Each number is 128 + 32 x the weight over its row's rms, rounded and kept within 0 to 255. Layers, rows and columns count from 0. Numbers have three digits each. The size before them is the row's rms in percent of the matrix's.

# layer 4 attention query, 1024x640, rms 0.0393, rows 415-501, columns 480-559
101:184080096170141158120113149156079137151112107138160122112100114103153070175144157141132104168143100145131138123191046093124156125146112073122115127131095141098155114138089142082096130181093160073164175117074164113119140136169139175118160158
059:096113135096129141074147133125087116110184109117097100108124136167145147160154125107057168132151125084136099141135146136158118115154147068139207145104108158082115114162088099103094097083155179124189119103118081095144147098167129117092118111
062:118112114136117137046160120121150154139138112192102191136145096124107112147104175139157148190084099193161146101153095123123133113115075079086125096141145206173100168115170126124152118120157205104115129141058116128132130097118073154191074080
063:096088157114152191124147107102080114114160114077115183121141118115130146167125118071114126089114117175097121086200127103168150155085134174111145077138192126112131139131099140192146111123142119133166117163174109137146166110104237116056064077
066:090147109107100157144151109107114092134134096101139098100110142066154120173108144142098116165103093137163149089184082139150147101151137147152098155120160123099125188101137131118149160150148119177108113115135184147128161131144145110097098130
075:107068169124128160128082077107127153105157103088091101087115093080129122164168169156148159167157129113161127090130129160173156091164165098111150105100127111061148123085122114140168107104142113174108129103124166151095184101179157135106102092
075:174182115131127080114168149155160126133039176156126186172165167166115105089084097092146070092142162114135125164115139102111114152096105184127078161157172145198173109115124114134070153141131098096168106146165117117162067173030106132160176135
075:146185129117152110134180123169096068135045165152150151191138201139113130109128123154105105121111133125146125165110139076202060166091084194124094139142155152207135081164149118117069125157104092086115094169151117060123095145038128106124154166
078:145142115107092103132155140140144112161058169147111146128154135152127120100110121111158086117154153143136133124138172126086166115083117173157093156141160116176184123131115142162068187165118096104149090129127111154137088175066098112162211109
071:104132134141185128120123068188093073115125140119111121188145187119094142149140134118102169103081140100128109173116054098208089162104145111112160110104137130105107109115131097070124140165126121152107100155177144079143105098107172126109116141
076:152085104122076130156129174089135176140109143164115160094137088117128114095138106119188097157166085159116132075124145153039167093138136160161117176160104124170162131143147174180094177113093174150161176093088119189138141181112092104176162132
072:172174131136096127190104159060154164128145118141083132037160106142154053144118130133190102101157068138125092138066094144111130127130117132154178151153130058145087145132095138170126110119105141106111154080087162127112129118087179074169164162
074:137129139137085150118152127153141113114107192170125116179147087139125123129098095109146084120129148136125149099196169093061126112114130113150130145150140140150159135114089139142101162159147141096180105137149119139142082131116128109132161075
096:116157133105121186097125103142061070156150064107184118103098121106115146143178140140145082137110160135109074163063090121135104150149122117077166109117091121102083143119125130091093126164101129129103141104141123123149130133149197150059082126
094:156151104122122105172156163114158151091118149128137176175130092123070083149081171121157129106155146155139160138094172147098171107133138143102121144134174120149198109158089121157126113096156145119177062144142125182113160094109143142147181137
112:125122139093094163112119081075119130170135105130136170159190078091153154150173170124119146144155118060139069118120143135146136134110182139146162124114108171141155146146106159138055091129114151119153131212175093128188168141119128116093130131
114:175121120138117102107070123150152145198145063090140143088127139130092113102136163135109103128142127148132163117114119172106204146131204132131126167144174106147105095154164159152106133081139171127171101105091116084125090087147181085177073098
109:097084140079165152106086128163097161062111108117115100191111182111108118121130119098097091155204137068106172083182180107102061143161160118185140143115054112138149153143102191158177105106130126150162039132141179052098113162090101194173115107
112:081188140114192132109142080158133120144114083100195165099171105141135112119124144099110134114076133143162166172145131187165153135207143059130089140145164126138124178129132144116137135083131113144149091140125118133068197172152152137138083177
110:131115087200130135162091118153071139082150111081153138181092126125132106096159109109095161073131147054120113121080110135095137123132096129158070177146152125056149162164095107154109157112178084128159116085188149102167092158182166165152161089
109:142163141123180165128105127166159079113108146128126126141121129155128156132184142152126158116152127075147148101184170124138094149045169165210089141106149111137130070101071113098159113153123111120104087160131154136097131083181189084138157166
107:124170148135124116132119147163119148109091172136096132168170138112129158086181158116176156161090125121149160083100175177103153097126145171120166183139107084124111170125127124097138125149162084106126136107109115117123123141101090148180205095
108:079145180097092062094135073098137037097156118107132114129133146130171160100125074119106113167121081098147169139149130155124141165149126086165116157113116157094111085152158120093077122127153171137129133142149149108178155093189103118057148100
109:158171096152105100165158174098129127132146156094080142107127192165145134186146116138136134148093103169096114187106100137135078103096155118100150139113144167149085123127107140184139121151092110155140123073138140157155128112091083084147085132
111:175094133150154109136145137092130104135114126141154131144133118155191180152146100143092156102095132076112149127143129072059088145159084140106130144130145111124144095084160130140145159127139142071162160116137080107118103069104171137118103127
115:119155128133083157158128131123138118121113112116136118098150120131115117122157194113132126173171096130047134075113097144069153107130168164106179135156120112096154171086093104210146125108070214094134105113123122130162157152100076104119161141
110:104069085130164123134128102105099154140130116133139142084099184127137102167122114131113104122108135115110124168158104119140139098149129060110130158138131089110115174114159107114155105147186134153141114128045158127146157157077193119112137118
110:110107136156092157129096093149115153138232137079119106118155202113143155077142117135089132080074128119133121120094086167136105107149155083099197126130142145074107103118151132135090143103091089110140172078180146093125140173043115147073110093
097:153115138126152177145111065133064207103111188136128169148111162141135105099100081118178113094166140202079106116101158138117115146167134181139082078116128138141135126101114123116057075163094196106172128127116147132145136099165128106148154135
110:117159147143152111047090092149162116174165139069115098142143150174102128142138096139123153135168102140118083145148121115080144137115094206181124090097170103124098129082122186109165159097191077092145192106179068091122108180080103102126105076
109:154125118138131153121076175184140086120095106081126126107117181097158123129124119176098116120144132073120217126164133094124141155147106136184100142094078155151137147140151112122124157178212084105106161099103119112101188111091147085149105120
112:108108104173167144133109196071116201157132167070092161153170179079081156157111142108135141164076105147087125143137152109176121145137122074081109132132173164126104128142162078137102110129118099145132169140159109114091103104154181119177080131
107:164121141113099191097136108164174070167124137119153156197158148104096192138151144107182121114106124177125115125144173110150154138091129102150091113103143130148167088131127182095127103127121119139199153134162116187098141092107139091103164196
110:067071114171178116087132115118139113124163128137112082094111155177092114160140116120125125104122122121162118138175139137178194101068179164151100154117108099114199122126096093162154102089151147120087143197119123114098118150176154155104113048
113:114116087107147154164194086125094118172132104146171162141121143072125170102143097103106135068148082142125145108141123121049184134109121176131127126127137108135169178155177164123101121101108101178143126169028104145148098080091162113099109109
111:128114135098081105172086138145121116125154132119093116118138112120110109081086170084135137157175121043141126180146144117122114140074097162179075146146153124148113157134147146083057138114168171126132151148120094176096176100145177154080075153
111:190067140153105120118085168172103134130164102153082127123125061170136032154131106118144068062140115144087133148131139127185125092123123122128106165120109100125159103097090170100072133120153125131105152171139158087118176128155113196117157179
111:128134140064097135108150159111130095126147139093129119099172165127109151111157139084123148140141155077132133143115131128114172092186144149215129198127109147081127163143118148091139125184140065149133183153127104114150173126139150101125130141
110:140138122075086132159127177070150108161132144153166114085139082130089125104070151083148107074130121170086113107146142133074113128117067132129126106146134104095118117115106166156109127173082166092076102127112096107137102155094161105146143138
111:052093121131129144075124106102096098110147106123052132119106103131134144148159074168107088182164138086090141081131143110164107110134160121113141160147152138075104131153095116201098082100118102062196086166130148154115179161183089158164124146
107:093069146153132052147124141134165131132087161120120151136179107147137093125125073125112138084174073139100150099164168135155153122130106178086177124134164091209126070119129123140185078128145163124184169132098114151183123161094090103081141077
112:166116105112113105089114152096122082132114146127104111108098177137098120114120090132129109157088134125151151124071097090141114171107091175100105127117153166115127140143117130139087170125118202140101138057080140157163129140180066142114124119
116:167154156171166144142143171185167128105146174176094119160090140152081130110184157128170118139195134153110145147144135128067116123145064100133122141119122111153128150092107122085117112139140151118146097134087152097146151183141104148193093136
110:158095125093054077147138081125112139142079097109137133127166178084147083110096169129104141154110146107133069091127105139078160145075093084178066150088155094136134153124142087116116104115187120139144151100147165120153130154103113081157156122
106:135040123169114131111098115103130073113186101103198132084050081111163101123064118188169089114131095095173099085093077100123125159141143120110112134116115142124108131103111124101087129126108090105130118150114151184134143121136147166130112192
115:092114129114100076111102101143131123123142149136120145119075138118099135140136204169090115139186124182118132169081154107110102137177141162104149154138106156095142155146109087157119097110133134170131140124140086113128125147100129132146140138
104:182093116116135176162109116082162122138154164140142106109079150149107170068136155063124144180089173111113112102126106180141101107142088075168133114132119170090068098141150070102030103158098097150185127112133106149176131130227129124129192146
107:142120075114165138061116100190176112170133097157104140145172137156110114149133086144171113149118102160128116159125088150072102154115155096070052081135148123074124170129095060137127141103151135167151178077153044118090137108130160156135047163
111:135093168145134104180156164105092092143197131147150136147168137160181062157143102138148112138113068173093070125145069133128069159170097149159191113120140098089106091114126129087138087092101120069154132163167166150161095093187176163133141126
108:105125149142153111124175073122119107135116127127150156188155121104167106116131151114117150076177119182140163117136168161113109133143068093088169114090120161129112148180184129171121133063110160149107168184156138158196153169100159097142147070
108:095182137086099145125145101067130165107097082099103162092094089141054146115148130144128119105141133111153180138126105111074144169147127095191160143111101063068109070087112137140096117110110173131141163053132164124152147130103026092157130167
095:110110188149155138099213111179151128095148139101105165138116204090121113140175104132144124177137137142148149156096105098140083150155089135136095063100135126174120096157147108188172174134127119144106140114106151151124113086141166193123123158
105:170128138126119137148093204144165116123122136087175121073128152128133120138159091134128141044151116131140115147139185165118175105168108117146228121128134083104072143094106162078132160179134166096160121121115113143147141105181163089147146135
105:106146095138112091130086092126129104148144130120085104136088165120144168164085171144137136160158147104145118146130178120128126143115164082175068151143162099125139134126124148146145177145084124117107148102125122128077169195116088168185141123
107:142147133206115110133109104103127150095165144100137079110156112105121159151124110140095131060139114106201160061078141171149115145069135125111134134164124142067053087152149130139153129166179091120079128116150122105124081116113197173086139135
106:129105099119130158166150109142073185168076092111102164125152155122107190111119138168158092110107146138085174114076195086137160121096060075161175149146135125165165118084120152151150110114114126130125133168070130117154081153158135143191123113
111:119125113158110136184163084073118125114115088118165158136113108180125083124157135111105122114126102086138133115142126118098114168125121208103091161154157094192124135151137127116093099105090113164147128126111177172129160152112155135110145145
108:121122161105099071129129111130136139113169106195123145136234119124161053141140134127118172122173097095143115163152157157151099134094176065128155115123120101087117107140179177125104153125134150128156127067132127146085110113088111106111167096
110:120138123139119119107084135130164108159104148215183167162129169131149107126085141111126076147123117121126130081126121132110158121114165138169101116085189135172156126133122179135104193153137132089146141145132160140134076071131155108106074162
112:111136119064126091169131105134085099171126153111106151131109131130109122121117068153125118086155107138127206188150168147115143104157114163174163138148135122137124131132059166153064159116150131107126110160136115114136142110096131140193121123
112:096128112112186122126158168088116126124141110130155172168071121112126097126090150151132139174140105123082147101185116118119126103182070127119108099131129106182124119156078125086110158165141141103124157114100159157149112054084079117168075133
110:152156091046152118135111156054115108096110144173123080141157123159163075168166214114168178113161146120147092161113155097080091136081125169119167114121163112136143113150142129111088098089151169113087110054100142137133105164137068077182119173
113:118186092115091108081147121073107094158074131114097145119117168051108123163186107141173122154101100125169129183033166111095101149141146190183168133092128113169093103105119140100186131143136153110148083078116162097155099125134099106207094160
107:130138133125116096100151156185113113099126174101161074115156139187156115130173109085120118114160095092122095171138171182117095113084111133135075146120142109102154110149070094123134115097122127113153097160101180135174095174147185081141142170
108:175154138153163105186104160100095169125164141092110094109128161116083151124135165142145115061183142172132132130107109161140110144093117087070203151113149102065117118132088026107151099129125159126114178150089109171180144124108095082126095157
111:098109136066120105176136108114103082143141155128114149104160100157148176131149232157133134150191117133088109201155098139084161128142087116123098119116107163135192139153143166139143129091052073108156184166093095162145152114146112141155167110
107:116113159097171144146152119175156189100186145105161086188168117096129112092120155087094121150187111120146138064167178107114083125094169144085189088143129194144114119175169161146129071095117114121163115124152132114165105107162126044083079089
108:139094151117139101109103067086117086083078126147158114140196196140077146169133146136115091160103137118104072149092131106137117184125172147091105124148151123148125145127135088091100037093108068097115152073130152106100166177112142131159138184
110:076160145135107104100141118108121098123211131145114065095113172178147074101172208138150077146208130102140115143134104166166177091167181142189139181145112135103118101115168111192095148143149129145131059136112116184133130163095078129175094075
111:101097134134141180120132105138062124131128128106172168143143096194171102117130167134147099129163119096175116129115089162125127098098128168090059181142101118120157108081148155179108139133161111105110128199112133118100125150197125122176152178
109:112149071105102119107111130148135147116149141104142108123122158118095073122053074095070120123111137095088213084125100187112158095154122076156098150107111138092179142092087063109114161128091180156128096081057180155125079101135094120102144120
106:064128169138128150179140080104098142129116114148147170143134164174116169075074088123095158171162104180139174146152130097152128150160105154133084137130093184150146135184157139186101100112073079105124143134157131166094156148134155132121191121
113:203124134146129090098072183116168151060143127128083179142167089213107064164106147123134114100205118105109133165127054157131094156113162048124133112118090179139198144159109124153147086120136189085102111174100074151088089149077092133088109155
113:070109106107095088089049151174103146145141105090092142095125118181157042132136110193115103120122177142116149128157209097150130118073109118190139135115102098161108091056088105216119115121149100130100051085152100121062111123157145128218097133
103:112132138145140100114209146127141155097168173135163147114099166131112035112149082124129122128133119124103084160101188199117132177143054128104154157150128125070150153118188066108133112064162140108148092145145137133153084113181185071069133096
116:080082165106182124123118157136091126107094087118117136131101105109141191151144135130071144093123132104117123206090162081140155112102174151155220172107059106106153070088088170132102110142098160166219147161137124126153105115141154135036180177
110:136083163124127103111207095141089145111064090133111180114105158114105082149122149130146191152164092147046167149118141230096131107124129111091118109157124148117135092085161102194100143122144131121130139095117150158107047080060116153095161159
109:122140136133119149133104055119134066131135180158135138132189122101123168098138114126125081198187103073227153102188216149101117144146138128152112177144151090144141118163161145166098101093127077113092156095146131069169146129149160078115124155
103:140072168127133115135118076124183151153123102175102115113082207117144120129085131128161139135055168117115075141061135171125094159165106053191096110128113174126099154111134118139111188093084162145120106207084138109095096151162160173163195100
099:177139190204153075129088127099135120156171131107128161179147126147151170092120173127115131122132157077150085106123146177094148130182188114114223096164097112135151102132098142163092062152125121099174175165153093148217092146111164182129053167
107:141114113081123130128152122102117129121118126087167134134108050162162131178175108132143084189131083107162122075171115180148127153170106162110143117095118162062089126125170089053155096127166178142133092135129112112165153128136074127070057138
110:127178077150110126135143078096061125126183085112127093069076116147145126139138162150152079132184172138101122164142089127172073118133144105127154171139130142109119098161159109122088132100105113180157137133134167145119185111110175153068084163
106:142104134191057174110195148119163117117127126155108130116212165136130124104137100072158159084063075136171121107106129086080165115105162157138091121134083146139213130092166173121220120110135053151155130146139119176100101189170081163168132206
109:089130124124219091139121173076147117111124135100109148121142150076080053107109106091139113100143174160151161126179212148108115145067167099135154138149141095117157098112162134222128130154132137112087157165126110102138151105053149054121115134
111:187140142179131107139110189105078133112056111087191161157122143123169158168108074131130150155123092129148138125134111128117120177111147117131128164139094100108133080133208208127162104109130124106075079104134143133118113155143119156140113116
104:097137185132150154163097123142148101144127126130170132129098139138100113138136167151143151085146139136177119169137108154150110194087078045124196105107167137110124107099161103086174144046117154127117104148150066154171178117177118101089107153
104:101104136159127129122083158149112161086117117154094121095138133112161063122130119156099172085116107106103105142194106175111135057119179108088093110130154095113136105115165158157163098171102065147198136087106166123066148121148172086083114148
# layer 4 attention key, 1024x640, rms 0.0388, rows 415-500, columns 480-559
111:166085091161127141117150144149059135168097101135166118117119124118149075164168145117164131186139103134121162118198087094103153104148115091108102104144107096109166123095064128073106123166085174088153177117073185086117110129161156161125142151
061:168146135139120152171117106133162132162111143127167184162117143084124155110123131134175086142112142189144154061155099131151149126133110191129093097126143121171158168074169153188167183199108105131067136169106189159144088145066131132153128148
063:115140159105132155198106132144111102098134130070176068109111160142138144127141068120078141061147164064105125164146147134142112140145183158169164170119114045044170088123112119144101147130109054172165119114173135097129131155151197092036175163
059:113167151110094052136111116159161118125122114155103051110085158144122157121130143159136144173120160090174109137105119119091093137183157072157145177117080148114127164151154114058100183180103122164094112112082142106137076153192038152145172165
057:158092164125145124130121126119127138154137142172119137148115127199127129129144102094162136089136162138131120149125158127123116157116151098105152113102112159116144107134092102181079113104143150090160105121123075127170109097131135149108114125
053:081152141133099107109134125130099076185139133140139121170078174147147150100094062101088116121061150159168118141154083108119127163102129104154164124119117159097101159127143166162119167155156130122141145117094091110169065091125122089081080154
052:152106109142154130171144168100161133144166154120113118073150112114114133115168161129172140147201093091037100095096129156102142079111106125138112153141143104180149102196104169128119128101081170127097124129100108144108199151156128180197170148
045:118181073135110144148113163158180173097076154084125147119153083172151115129099102100097118111074105084106121117128082177038171108187161120109187174153124172090138164087078136084078123123146120122235111109120094185173114178133163171200176101
056:162141116185168073162122189117165169144120102145108155125155140126115090094128144096191141113175084111112120080081107170095087102143128160102120194137153144178141111153125142157129124102067150096111129153112096156123139154119122161209174171
056:115180124099084136067131118141108116130068135110179126163112102116181126128051105149035137123123159171168162128149168095128175178168157090117126089141141155073120156093111095115120112128203079119185132132150167160149111143133125113083117074
058:161115141155167095167122174082149096170146081129085135092130152127143100127148131097199155140176115095135097101084122132167048111117118180107104148110120104191142090174120161132155101116085166113048111139090115083110169136138122157167124172
067:083093132145132116142151144104134154169139094142139133109086125134124161084124111136173124163150156145106139118150148138094079075123139162154114132102145176170128096182129194135153101103067136138132121170150115114131192130149061161134091160
085:123176090148152109145113205145133139156091141143147174131140124149125138114106178105157129120146099091114145103110147194048161113160140184118134169135132138155140152176117118109096161147123132109166114172099100127131155210099109109204181124
088:083113146112103098107101123100083176108170161113137124155109095122174121145104117122073170120164104117136144132172171132072147137102216079202141095119094073164147139079149143131146142090142121131200174112162130149109142084180032145086126126
114:167186141190172126138170127183137043096113152108077161186142124145122106153107141102158121132148070183170084130138201148179075125101146082156120106088078185158169127148138179182127158133126142130192099114169094105086126170156075150180111119
105:141135156088127124103159057078073092162141095111137130181173123106075086155167182115074129169104136104129057125116084121194100114138150193151176129096125163109136173173110128111057096159142124156125077185145165133141119102122138133040134144
124:213101119115127122088081113178149121170125110088172132112133101137101071136118166133141139103153139115131110087130156148138173165137178131105077185140149126146137122139116158136122138136190136142149128132101114097101102073153255092170121066
133:098054111080166131111105134162105159102124124137095103179116180097147122120152124120114112196188114072108145100183217108104054126161159096202128166117072109149151168137103176133156091098142099155152070107091165057113135114101097177181124141
118:068164143130182110123139054158120080158125083110187150121154123135184112146086155098125137107064126101178145143144124159135168144216141067125100171142162125120122154141115158114159126088144096157135099137113130125079159148177149155120112186
123:129132094206125140135085107156088157078152129075170131165107124135093112091165107126084167097133141066129110161067131145094119116165091147143088178155139100035135167160086107126106161119182097147187111066183174107166108155178177149150147079
118:155155140113155164132115103147157088102119132141125141125144150156122148122176132140140156144132135071135121115174201131133117131026178157219086146108161104131128057099089133117158134149113118141107097148141139133094120086185178097143155171
104:106164114133131126105118166170115151094119182129087131140147121114150190088172129115181124148111118119154160116096188186103150096130145144115175199124100084114127154124128121106123110132166068091129118108102152127128104149104088149206188096
122:082126184070092075115111067098126063090151119113156133129156143108144156107121100132111124169106093087134162134141117163121123155149087099152101142104137176095103086161158125107088133121155154140128150140131155111165161093182120130049165102
118:137181100166094111169160167107148170125132161077087144105112155134142142184130111149126148147101118170106122183119113156139074099089163115101159117095137145147074101132079133172162132162100125156127135074139146129164152104077101098142087110
110:188099115161161115150132136115119091116107100137150140142117097167176155162150082150112172090085133096110163104152124062052080133175082127104113120131149116102145090106139126132147159119144150101173146119157070095107075059109186133092085125
123:123189135117095160168126149126130117097107141088144130109122104116147123132126175109110112135173093139067132085115073160089145099121150157094164121139129094107131164092103093232162119124063176112138096130102117131148164147089100102122163111
116:112065088133145098139119120114089146140120114119133161098107173101161127159118113133104107118123143099124130167174078114142123103130143087126104127139128123123128193100167128114164096135171133154161102138072136140124169155080191106119147106
114:126094137139091134181072098158108155103215147066119111139137184119150151081128111138105152062060106140139137105087048143145091087177127100101170120158132176095083125119130114133086136086082090123158180113172115097129135169064116168058117077
101:147119102134144162122131085108082206099094192134129173098120154163127133093120066116198124115178139179075119148092188143088114137159132156131082104127153081135141108096111107095046111139100200081170148117113167125165130106133127106168167134
114:122142151118152120070075124147148118170176161083130109128132183162123123147125095150126160145175099135122057167135095121093151120106063195183080099106163107120100133096123192117159166085161100096155180107173052120136144176077103109129119067
122:135094127132136144110069160176117113134114126087140135104140173134137101144145105177109101132130144078120196127169133085136144148157100132184124131127069153158135159115136100112121151146224100115102148089121125103102197096123139078158103129
115:105117129190180127126129209075096197138149124081087136159170173060074155145114150099138139154108123136091113133129144126165133158114132064087108124126178187129095123155189072138067110139118116148159157143149088127102109095132180108141073122
119:143105141126085176125133096157169111164120153127149172189157129130108190128118169118187161122128097160132139139134179104126166117090137094152055109103167118171157088121142187086137100112125105148204118140144106187101146064078168107079200197
117:060068126167191129112120139102121126132145140139128087062116183181122124153139119118130145113134115133143127134174121144149178098081158172176096178117114099127191132136111105156158106077139159122095150222124126138101134154173142146095125055
127:103141111111155151150200096131094151176158087141182154156150119084107170098160111080099128086154110136127129116148134122067182151112114181149127129141143119111168181135180160133099128109129089162139136163036127144151094095080151103102110099
111:130127147081088107151086139145118109125134118121092113092124130150116102078113164085142114171156110054155130194144144114125115145084095145180077143137169107149106144141157128096027126111170163129127155110138122182078149109125156143083067179
116:179091130169095118110061164188098106139160116149049134118129051159145027151130094138142065072160115141105147169152151125198111087115143113136117158119106103145153125113057154106086156130159116131102148152137143072125178137175115183103165179
122:124113144078090126088118163121132122119157138124117094101143167155114159103134141103127125132148163092147133135115121136117161096177130143203121221128128155076160178142114159098131133157141070125152157151112111122164148123123152101121126127
118:127158108091114119136141187071155103159143122145138093083126099120111115114095145086139107100150100164103108107148145135097088140134095136094154120146120095098105112116108176145098127165073170084119091106122115083123108161098142091165153133
111:062083119116141118086145113107088118120170120125049147110119092149132114119169059149133090176162149072113149051125143095162131106147169126125140136162174118066108122152083119176118098088119100069180114165140171166100170159198102171138124147
117:088102159131145088139153140132161144106085175123130163122185106135134107151123088114119130098158067156101138108170143105153135135147113186076191138132127090206119084100129096155185080117123169112205156118098110158158139174072102109085129094
123:153117091107104118093096121103116070124110155137108130106101188134112079110128076129141106155069138101151137129095085077144118164102099163099114131130182173119133133147131134117094181127105194126108145064082153150155133148184075147128149112
121:143142149180157125124160160203164121094161162161089121148100125128083138109175167112162137136221142157136137140143129118104104102158078116115133142128108098141118156103107126082082126128144158119141085129098158089150138186133114126176086136
113:124112120101039084148153061143089144147093095115173150119156179074115091101117178144131159165114149086130061128123107145091160132078075100179059150072178071132123133123119087109111093114191118142147155104144185133159125166076122069165118134
115:124042128163112142079138085129129084132192116111177125057052091153151092113129106149155084124119106111174099070132110099099144163131140123089120137150135106120135149088102133111078161133115097111125147123113173172132105140137130171143086168
127:090095121108090101123127086143116129080147154119125135119078132112100154144142213174098138130174131147130149179087143105112106149186124142100155156147107157082143148161085086148123115114148106158139119118126104100122138139127125133137155098
114:194078116124136168171080142099162128139138163134125113099115137169097158081150138081117166172084170115113122137124071211157101118143066074173130122125142172089079078159146051113028103142082103158173109128126123143172125135254126129132187153
109:140115059097145154076107151167158111192122108168072134136183163168104102151133076142162090145117092145128121169137088146092113161115149097061074090151141137093125148117096067128140146080119168167153191091168041100083154139126146160148046157
112:145103188135147110170157171102098108160198150139162132163175149169142073142147089112141114161122092159095064151146069116128084139176095132122202110125136082088107091102122103105144095099094124065161146158152179162162092101179182141135117142
117:119163148156143115139168118115132108139114122134124160183142126107179091114142114123118132058182137164132166104151156157103128125131084102096165128106114162145134156189187145175151128051100171164116144205186130144189149158092116087154152088
120:112167148086124102146106113061112170096116092071121145087086110135076146126122127135126114088165104131147197135104059106100130172161119108173165158104127089083111104086113143115105122112107184135139158094119150128145141132143026094155134166
098:113098168125144123113207115172135122100123119088116180161101176098118102133150122125130117138139140140152164131104091088170110161152134135121079064107124150191126122146140137177179177119118112153101137154105172120119078071162165195130123149
112:180118129118120133176097186148155109125100135082187125101119127111146127145128119126122154043187117129140106148136150173133167108154099104140192113095142110125085137091082168078120137164108157102168104117084115140155107091209188088141140095
110:096171111128096088115082097120144104136147139124104141127090152111160167150093162132127127156130141090153100172125179116144119136128173104182092148142170088122130108131104130165161161154095101121097144101129148117104194190110095149178147122
113:161147120187122110123093109097143194109179148096163117089177094135117157133121115138111119083140121124181152071071144168136123128072129135135115121162136125052086117145154126127144117147164086130071148127150103125133105109098181172107124121
115:142086096130135164143145109155055167136063083100104155130148125093109177107095136162171104076092150153087177122088167105134142145104062089157174135136131181166135121097136171163161105136120099148118117154051148119147101130145157173168176101
120:118137101150125162158161054081123105096110083119180153153131124175114112148163139102117117141099077067135137118175118099123109179123130219095108159145153112165132129138145105110088096134106095172148118090123174150138164166123142134116147127
114:110118174101089063141127126116123166110167114183144155118199108124172091158148125124133159127159090106129113199139152152138110119104159093155150127113101105141127099139163150115118134142107128117151133079122125170097136110117128123128175113
120:107135106158108117077086129132155105144116143201163157154111188104157122127084127118120083151126101136127144099130099134089141115085161141158079124084188128199142129125145171126109190157132133096166132148135177158135084076110134099120089181
117:131156104071119089155158113144090101151139136117116163127110117115103129109123071159112109084163106122147199192141204156107147120148100172168171150128144123136138119124059152156051142113150127124150119126146118115159157099111156149186125120
112:093145123119165105118170170089129099119160098137153149186070111110109094104110159143142145175128106079101136097198128123126137119166080105125113089130116109163125127149061121087097161173148134085125150094105178141141111062100056113158070122
120:168165104068162128137099147075099114097100144147113087154160123150182096172179216121160168112148141116154086155104137107100083148091130160139139131117169123140141112139138105118094091092131150106097102078086148123147134173101080079169135173
120:126194097102077132107137114116111096113075130093094149111121175074115122158181119133147106136083125127164139186014153099125090166155146183175172127095114123186090123108127132108177147162125138119149081073108136103145097126130073131178087146
116:128142142136123122084144128210112085084135166105155068128170137179163113120193122089129107113167094069147114159151146168112088126083118116107053149101128120098148127162062090129107113098121128132153108160096179127181106177158202074112155148
115:155143123154142073193089153104099148146169150100114088118123160101081148100108163152148135068198125167126142113118103148123110118097105082066205150114159089077109119141103030105141111131125169131132173136085124186183142114102101074111112170
119:100120115080096125159138119137100079136163134129107143111166129159148191110153218155106124142206133114091122194144111148089146102159096133123101140123135148140193134139144138150152132091070094105156192169104109181153144117158098116159159109
120:119111154099162139152147111171148197103182136104168114189164116082108141083103164094076140121201122127127122059145181100114093134102151153060166114147104192150117108182175175147132076093110129122189107155148131121155107111172131046077079110
119:143087138116170097142090059106122088103082157134159101133200160105099175169101149124128112145109142093106110138101090095156129139098146131103093128132157117150110144127137067095086035056105070101130128106114150107097191147104134130148164152
122:060141159137102108099118117134106106111195133116090087113111170158148081108175220140152087115209138097152103140135103170155178124164149138204140183126108144126132124115159136205098165149138125142112069133091106170141139159083062131189105075
120:107125115148137197115148111155084110130144120108176175146134081191155108109136138121142128130167116089192115117130094141125125096098120138092069170139098107104147125087122148164112147109152120096118169197122129108091124159216119106179138153
115:113128070101093102106102123117137163117165133113150088125139173111073065107063079101075106114113121081087192090116096200110174100154109094150099143113109159075156137089107073111108144139115177170120082085079159162161104095154090122092164115
112:081141198131132157180139081112090144113135101129149162149108167158100142071096107107106148157154088155138170133160113085156140164163117163158064151146088191156146144172175146201112132098085054108106133131139117157095169170154149127123210108
125:196147116167131078104095181127152141100157125154060182144148072194092059147135141102164127113218126113101125138119094160119086157107146049143140101106084139117205128132078105138149114149137182081089129157095065116107107144064078112107077155
117:081115128109126078085056175144106142148126117111120141104132113173133029157122126177115119116115156157121144150165187113153133128083098111170120131105107108155110106063083134193118108134151113130085063106137087115074157117152159161207085112
105:147131153114151072132187142125130168095140195132185158110077168143161038121123083113148145098123110122095097160105170198101156177123044128126109133137140148066153146143190065104131088051143135113163083145127173134141087108165193109061171084
123:079081167105176146117149148137104158123083085131121126116118110112119195151143154105066159095121142122112134197073160092138149106119172160126234164120053100118151082086069182123121115133108181159198143174127131140157105123136142148051152164
116:152060170116128111123168103161076151115081087101115189106100145113129102164106171131146174143157099142042162159107121223090134123085133128092109104144136147146127094109169097172116136112153143132141136129104169158100052067078107178115177162
112:156131130111151167144073053128126056138115183144134135128198130116129187114122138120122084171199086103221165103200172137115126160132110140138099176143178117155157151173172135136077076071123054134102124122146109086152136112128170091111136137
116:152073173128101116110134071130176134161118101177090103084075210128147128135115139138171154143074175109120069151059192179110126166145138056184118144129115170140110129117134119147098191117076161145113095158063168088098076143160152143162219113
110:142158166170148064165062150090147113153187156104113154171144119154127163103119170143120118086118142096165093089145135164107138143175175077104228098143128092123147115123098154168111060157118129105172175172138079134197075143077163172130047145
110:154098110079125125110149123083108127137128108089180143147102060159151107180149103118151072177140077117150118079162116160166118162156105156100124121136117175045106153128163102043172099128198172123133115135132132126164152113159078124078086147
112:131188078144104158126155071109080129120189074119118103085089141169132121131178172123160088125169157118093114178147095123189074121153151118096173156150116135085109090142132117129094132091107116176151146136161180134125188141111143117065098173
107:153108146197095174127190139147148083107096135150102126132205150132142141130127132067158160086060071156196117141109105075117153132109174118126082132121065155134195137110183197127212091106134038144177114138118105173098094182159090170141136187
119:090121139122246095153091175070148105127126124107102112145143144072103051101094132108146128093114162163153162117187172122103116148093179087105179105133146121112127107121160157208131127124143144122112125175137110109120160092082162081100113152
118:162140161182121124123118189087097127104071125094177149156139161138164146184151088127149150167112083126155150125134142118104121170122140105103166178149084089096146077111214181128161127101116142107081080099141159116103123171123105129150131156
113:095160145122133155162115134147159089134119114116142151137113152132086110141150163143132153111134147135159124159124149150120135192075091022128206116123145127118149085102169104082139137055113166113139118118143080156156146139176099125102094183